From a checkpoint of a small transformer trained on Wikipedia: tied embeddings.
Each number is 500 + 50 x the weight over the matrix's rms, rounded and kept within 0 to 999. Layers, rows and columns count from 0. Numbers have three digits each.

# down: layer 3 MLP down (transposed), 3072x768, rms 0.0266, rows 2149-2173, columns 256-383
# up: layer 3 MLP up, 3072x768, rms 0.0328, rows 2150-2173, columns 256-383
down2149:454457570540534558520321527561550372568489496548469500489569468398402563506531551475435463556467439418516507546488556591550509434521595463584524579398578548505345487381420480461507435526544509537490472587531570504485536495464469480480378555482467579486543515550548573512504486537483701490531577492469476530506537505504463673536469597531506520457435431429488558590510539491426582567560
up2150:458570602421550579461542495491464485543445539434505515514467505546441481492460517550505472510512583509512531496499494490433461546518482448512395442467526561434451470471505506513478568561499591459488424595593513531486471507510510408508480494415551496548504510537632501531528603465490502501525473533505421604530520478589410494576482489502446475568497511449455487606455558473510548504416
down2150:513413505499460497472569530519480524505497536547501457619494445557604548462484425478472531399483525513512452530511456482468518408538544584434468496551489460543460583484551501507510587380555518505515453481446526459456612493517530595436503550482470482499619458520427515498482382422477483521464511501509463564463428495482468512477541481550548451421570515502418508539509422519477485448440
up2151:461485534491532464503561464497441501464542500446461587518472531430498457525508453510463423538488487513440494425529561502545559559400533459489565438412575484523412521516463476519601483483498550452572354577495465463461570489526458543498488460470460424532529510421457479453486430430479439455454548461433480519434496494479563553473483492376348457567504545528550481515456525406435526474508
down2151:423533412530479343442576602519505535486416557433453490548542474468487482519516517539542395525517402492528501465545503466521668481531502453594414629508455441531485507548470524537454466425492493443502425524625553508557520471448521467570539605562493643528454531500594463510520551465521467569494415508419479531451512461416551432488444426520521451521449519540463517557480566476447491519514
up2152:425503557561562522486493548477515526479530480548501497516432539552506493542482465552483471501545528501433410549491561542544449445570533488460415456474530531404427530497440433496551600486540533538501555518508538522497521549500412587472565514514508446463518523543519424363491448550564489549489477510576523434568463540418452544540564543467479458474479557486425489477456468534546564551484
down2152:522483589522507583468465428437447483549376510543515502394526509524418508533514476429465501512479535484557497473447566507534464485402510488506514553494526578469557497477505444460472444486583472495436405493519543437513390426544472525574491528510468595529542521502496603594486470451501443500511587589439563446449508504478524548494545557549547500538425468485506503525455536546565464521502
up2153:495463518530550364483551504440465448384373487474492497522395531499425571508492532463521543457441575406479523392559578505528500429541442559499552502443458590605515431558440503540494549521431642526501500451603474477466512486568531512634462550459546498429471421567493493510522465462448577514532627581466521471485470454541405475590520538582470489472479512579444576483489454599505501455492
down2153:557532521403381531495442513545500561644528440548508435590463390489448457460459563451540517484510481584468480539602535599477427472516535524496429499516490487507510507466546539506561463493505445519472497574476417527611547534549507473456447558508513516479453541500531412477533452484523574432470405344361590513524559553587587450527474443467544514565519511448615501442531477486528465482514
up2154:487497517535442545546494407590514519494398431453488504500505651516526568552460462532445463554499565482490520476535514447493465521533420447564497450500466426493515587544454534544493554512530574551390534513523463472472465545520478521447513510429579469550505455517510485500498455481420524455533477545458481541446477430432525537542509441471523563532503591314413405357447483576495580482584
down2154:444515506520469521526561490524482495563537429572570593499540439531568540420490489533451475415412539495430527461541505528496534505501500527470555507478413494459496477552475423497457510383481509569614408481468504515539468578411553418428559479451519470404549469500448587503455599449573471454491503441514563588408502537475491537502531508490473544436489513494488586565441447491574443501464
up2155:561510415518499478472593509478493477545479537531532577527486576491460544513410466451521496434402486553394374527579509590528482482506505548532545595468529497455457505512426520561597559367460547595507501400514515466547514468520554458435570579614543407411471543460428521395468570509499476450488495621546542486495492472442540572502527513415505471455497531531451508461451509523430482579461
down2155:482445486527523500534502533423481604548527449556528500469511448484490534480495499527513512474469539422553453477536417411438589497536471402523516445428473386525534609521492565542487544613583484498549514438492468450457504592482434441395515457489481494636504500541460408452552445551500447541499459521534480435515523518501509529474498417469441538541419504506647506460458532516476528574618
up2156:476524456451474421504471530500473441423484500504464443564547568544629438427436537469488531507385450458477511472398423492477486566496497511530491464448427588514408536546498492540484453558532462516432501456562570589616498504491464514410465497445585541398475542503528570505431502539489468499503421494453448527477480453427479575441357526521530539518586540479510538449504557534480589513413
down2156:456537454492456568521537507476586459548454496509483473567426543632501489562503453502508515553549495468501495433538588494566397496568470438477555533515472521470524469556624492503567480496434459540479561523564535512505445460446508540443649490555487542546521501465546520448568503450463440522466531464523481509554484447431604434543578565556455450514415475512497570530515510482534451447514
up2157:535529456473434508475533506418505526521559596547603466479356453502569531522498506416550545448440401527498448502558458457459541521386542504614478457499510491514522517518501595513505507463454569506548548535417520468558475437477435511489540446541402444498559622513450459463468523545521434444538395584503511544525471514478555616538495610448525458562462476509445423448386530404486527574564
down2157:521517452465560512530464514611501476598497552500537438500427474487503356597399531463530519503530445413469500514479498550574487477601512496458537521481457460490417486440534534457526472512497461526521399549496510467476487528420561419512545497478537496575436504488461506575474488505532517464479391536458472544583469573503550433490498491435404534538637468619539462479533470547557514572567
up2158:489509502508479466543500408497464516548544407514518583534540401472434395429468434403461491478498475561538540465507510497510534404513508600501507499525474506472585549498574492481467417460508534454548435486468423560534474454503470476491519476548516593471523590510498567495514540519501564430555557563440602464508544550405516531545547489532454475528465573603515477490413500506502518557537
down2158:469491485475568534497476598579487472463528510548477460550455476592613465494535454552553436484448513448495385474472474488456527542469567563439428484535498533550460478538488506576517466548472499440523500484532545492507525533373429544502424567513496515512482412527500459533451427530491508632501520483499483486425511496559463503427530460399555507523543522520478458571515431437477505519485
up2159:450428522571435445490535484513447499441441560480504619455465530379455565464397434453482410480508429484561582547471566596503441571511529606514535509430492513505558522542511520542461526508457495573454419455506432525545436391550393505480423420506446436493468367488556502505500475423520478424539517467536524443586405493471528450472527508522439480452626508535496558396518482583496442530472
down2159:479475507537464381468539433449504526430512596472550447451576535514486543414500557519473466480502524522474499546476574479518447549445443557430421590566520562477553405520496478504468504570493537568470547483435487462512467518492495501469450508575493456542552427539574450581513574563540505494573535550451477488507514476557493563560438460578569494465463469526515530611540509595534490559535
up2160:568630444486502584552444513440504575633449543503468559524570520530442518456468414550464477481548509537436586523519449546635478479496476517579484384505494511610449451490492560402382468535497540489535448522537527578687502502545588456511582587445551437475558467488567486505496402531540449466511415486525392515447518428554563511432459502515514476470414569454535512458397426557500502563587
down2160:422483615409478468546478521569490466469498461529567429430426384536412546599380577463505575522452471663508591449484578555551426490507525557527412355594514461423533472500479482487574472455444471516551467559423489477500521432546376535457381509509472498492503525485481544470421567558499496445479540520434558437495456537489506565423487492438449544573464471494457535517486471540488498426544
up2161:449463445546458459482528502454501464426541566530435490429561587490456586456501544529513399453491474431473485458546585470485551456513497526458428544491458505469540486530439403512529453459608525420442442467523426519541566460622528564515450422497511469430451392434520577543451517595512527448571543417534571495529567446553483412543560523455605512417410573494618407532501520560592475544456
down2161:530467449585432542524549489523494504476459430498384491618559436462642473545499436412512515606507496557574524548480473511473512574519484470542525486488527459589512563514407459496411483502520513463511440399534551510437479516526516562475438562429458545504503406458487420503395449454467423529503515513559398472489455559472453569491488458470408518411464505543511515468444512358460565489522
up2162:465485507444532429535617524564519456522536541506524483473496557560514485438583476473589555455358473422514549431473489567512488447560368616466519497492453543459549571515448509514514504548529453589450472487497470536459409485437473576560417392562558471450547411519493479410464486569468513391428571480517634510546537479438507538502445486406618532512561460503519480485548530488624441595519
down2162:600467475494487505428462550446563585422534458552488547507572517492496517426331519480450476427430531455478459453531456582477413413609523556421468475477555458541420454432434487390541553600507540578523511499503490547455453507565462526522511539595506503485519494430484514468551500564546480493511486366497529552479521476453512508556442414436568526561427499499471542451463543436498448489505
up2163:509471433545499450436511484562572548454401578438546513560537515484504485489498497533511503443518531494472523531510537442601487612456531440527432541536532564496513530520497477553455528495462534573427531495491571545511458486525477460508535532463555530588489489514526495493473476532509574499547462538559498543501490442484510579495520478489503486468524498511512471535473514630533529500547
down2163:560611484472426487537461544434384496530608482486423499450492526542466587465469452453415436532582475501469431512468403565438473425431504598477554453390459489488479477489483489440590464452475460549470440505493410558492408466501543477507527463489501430398555452539396449355491503483464451497438471461376558411521531537522448450464465528470609475502516529379509488376541469450412516413453
up2164:443539503514510484392520611491484502520361534517543476518541513542440550503520456491549487492533563539545516483489383459491513466511379470454461442502556494505477573493447504479461494553471519487413505500580511494604559441555441476589390523532582491482555493555517399534534555457423478453492587484483390570580550528559550491508571490424537547422559605510421596456498529578591564502554
down2164:550480484495487484477558532510501475571510455522460470467458647549627493489453462519530508498435481527398544466491476442579505444462471468453484522503444438447589502592498538551508476413428411487523424509548558453364437524476447635560530553484551593465476508478474490498490427473563509590484468571476527496582566523511448487468533579503598481509540514347410457513409506503428525428359
up2165:585428540588553425546503589558550542496479543580422489489463543483492519524467452543514502524462486456446428407563497555459417436515476478471510419470517454590447574611526628454397501515479574525436422485559463421421470467531641478613448546449512463579502501475473481523483422445438472464490416490481453501601513506555431501535500521463533512505560586489484537532435477451522488516566
down2165:526525407451510433545581511464445503353439404510538438429517511444449525485516367524533437490471552571510464526464494520591459479522514519499583510521533485456526508533466496398588433387547467498492498535422452420576558440598479545449553468527530463475434520563528408519536473495484547461457554465449466483374401494487468432584497521456469516506593420495486471509477539533488492398538
up2166:569551548501495620528484568497530521541514491549564515511495506568468484486526456485545505572506463459437497516553466498455530429548480469499550473465492526555512483515438607426422476491552520442446518506617499511479435482516467547509417549475458563490550586459521507534418483584491428519537587527508492407486473546500540536452455530486481558471412495419462490529450627514558547507593
down2166:506506468532508513501468496515490539447490487509489494484494487511522489489521535434525534540467539534471584466462501471525528585507436347509469465527442525418553465582500413562525479487482503499450460412479497476458567468473475540513502533516547438502443417558505491435577591469569433524515464557543549543531479476571446442477545502477501498616556618446535587581505525537564511497476
up2167:477419505500486492533540491587538534439520473483490546494470521447479414430507550517660499491395536473503483560405501457553511573476501463559428480497521401509491515598509515572438565517540533484566506445533526552497494446502478441492510473481573527472457496494465532455541533496488549558444522511522531468531526462485496534475395497497418542538492503527498565515461563530508507501558
down2167:466493450425472512536460554479571471495434468496521509489504472589561423526455531497445473474478458481491491443627511544444456568478428496482562500441460593522487495504519463510454404500475461460478502508464421453438578493459525555506539563443518551536567401546540477438478407516541437387448475510535510430490500511577537583517598577616596472508551555457493556421477470520493465507395
up2168:505493380491511501461545513562507448582465489491499380519520500463528512439512521552533563486507534514492480444436529560446514464521421514514541513456568627571491428575420513458451477463558513442572456536529576553524503407547502474514400509495488525559481492541522411564417507482505451428492490554571496546618409524670560483513528548446478456475607396493552528509541520469617374477582
down2168:409567537594430493451506510450475486455493546552504423479619525419484492546476518486476567542491424497560459542450467477540495461456480507426484421419515497426561499554481467504449478608364398581481548410489530499481536581472516488461508545516467484540593531404444422499491513532383406566554445423444557439568480433533472426455570505488507463449501530508638473474530537647611551465484
up2169:460449521547445431434510490444407454489408390480594530495495483496473521433505495402505512507486471457600497559373626489454507625476457515609531476562525464532575600495483497512532539492525539458544502498575446633464472466526500427460442463479544524552632569502460470539519592506570489499515458553472433530476570458411455511516465487532608501519548488500574481557549411441511526528603
down2169:426470482447485531466468423432534423480482481527503435549493538524476403585549443475535512478493509510532452561445424519496630526483543526477439454440552513453504549561409508496482530560436474371546477429590489517482399506508493471431441520578524463517485471522417472553515393540524526378581527526493510473514437513496487528432528539524447588468456541532528613499578429548545464555563
up2170:422472476515464578449528434416477416417508478548483496584437463461554534461488515519466457523456478493437589522503515536544552553467418480400491389454457503412506535621511463587505513500458442519512552555515498483534430533534481612558500555503555540415504514467471574504434489516536513491485457471465493483618531482543526513485490464495488530502490514481621496520507493540483556444462
down2170:531566515529551545581413511619605585441519528519604448513438453412448525464527508465433457528557453445538493483532440478571512463470481586503603480484429553565551474463481514489502514476382575447393443475435421528545483525523533442453507455562425583499482590521516506460582522531470482411477580497515551401561457444499541488496539551512506476536472527434523477414522503502478525520541
up2171:479528475475481531490505537492456462507363554517507527540438446418453430503537528435493504438571476509439518503461418492468489550519506532611390481471506498400454481507492573549508445508475478524540465505554481455454457478576601545491553506545572492512476558548558476492513559541502475524541443488504540500460458397525552563544523435566502542511545480528542582521484411578485548534500
down2171:532528530505548479493487496538508464497514397609423466434512471552525545529522485492475497561443606464529521479567496477637453484483502537488586525521449555537516533438507513498550535500530425527451634459515539451610439528450504545484528530502475435496520459507473571505501515418571471532531492533470417499515573601433471600506558523430550501431464500540448417386490583527547458508518
up2172:461514440577494488537528623479534503513470504558547486535486501506405471435445480499528488367506456488466546517560452472433466529481420574494422532400501562543476479483425470439534459495523502523463508479494524500496554594511536457484436478437505509570572530463574519457428506495524543534483480465415501484526516482575549495526578532502523436484504617446500538527497512503515489478470
down2172:521547501510413496501509490506523487458498468513367524490475497601447539449458487533455570491442590467467505451500420470465459549392410422533432468580579500523484576499488518486400523474435506529556447462453519466565531385495503425471543498485514524436472397538609464475542435598553518497494605588506497487535548542561520515538454513462432523531479448463554446375446481511543458484511
up2173:537526579511479501444499560557469548461463520535518485465501462489455475448583525557496497544499531438421468513488528550506517523484504579571527542513511537565443441524475531466510467484520548450513513491499498625478469515484493464467517580435480540465532518508553448458465487509535606552487508616482552456463436484484520458412609485533431521495448500559489523487476548507485441515524
down2173:488527368467529523513501416459486483473487542522559514546521576520568427503505451501520520488484496534591507589463541475493521525511477423478538487499463489518546551493479443544420557512455428576575495477490505474473521478531496553539567598529452491515502506517472526594497500487511415450559487486520460510443533501490513502546412547506514501542446581466555458569513421500597566554507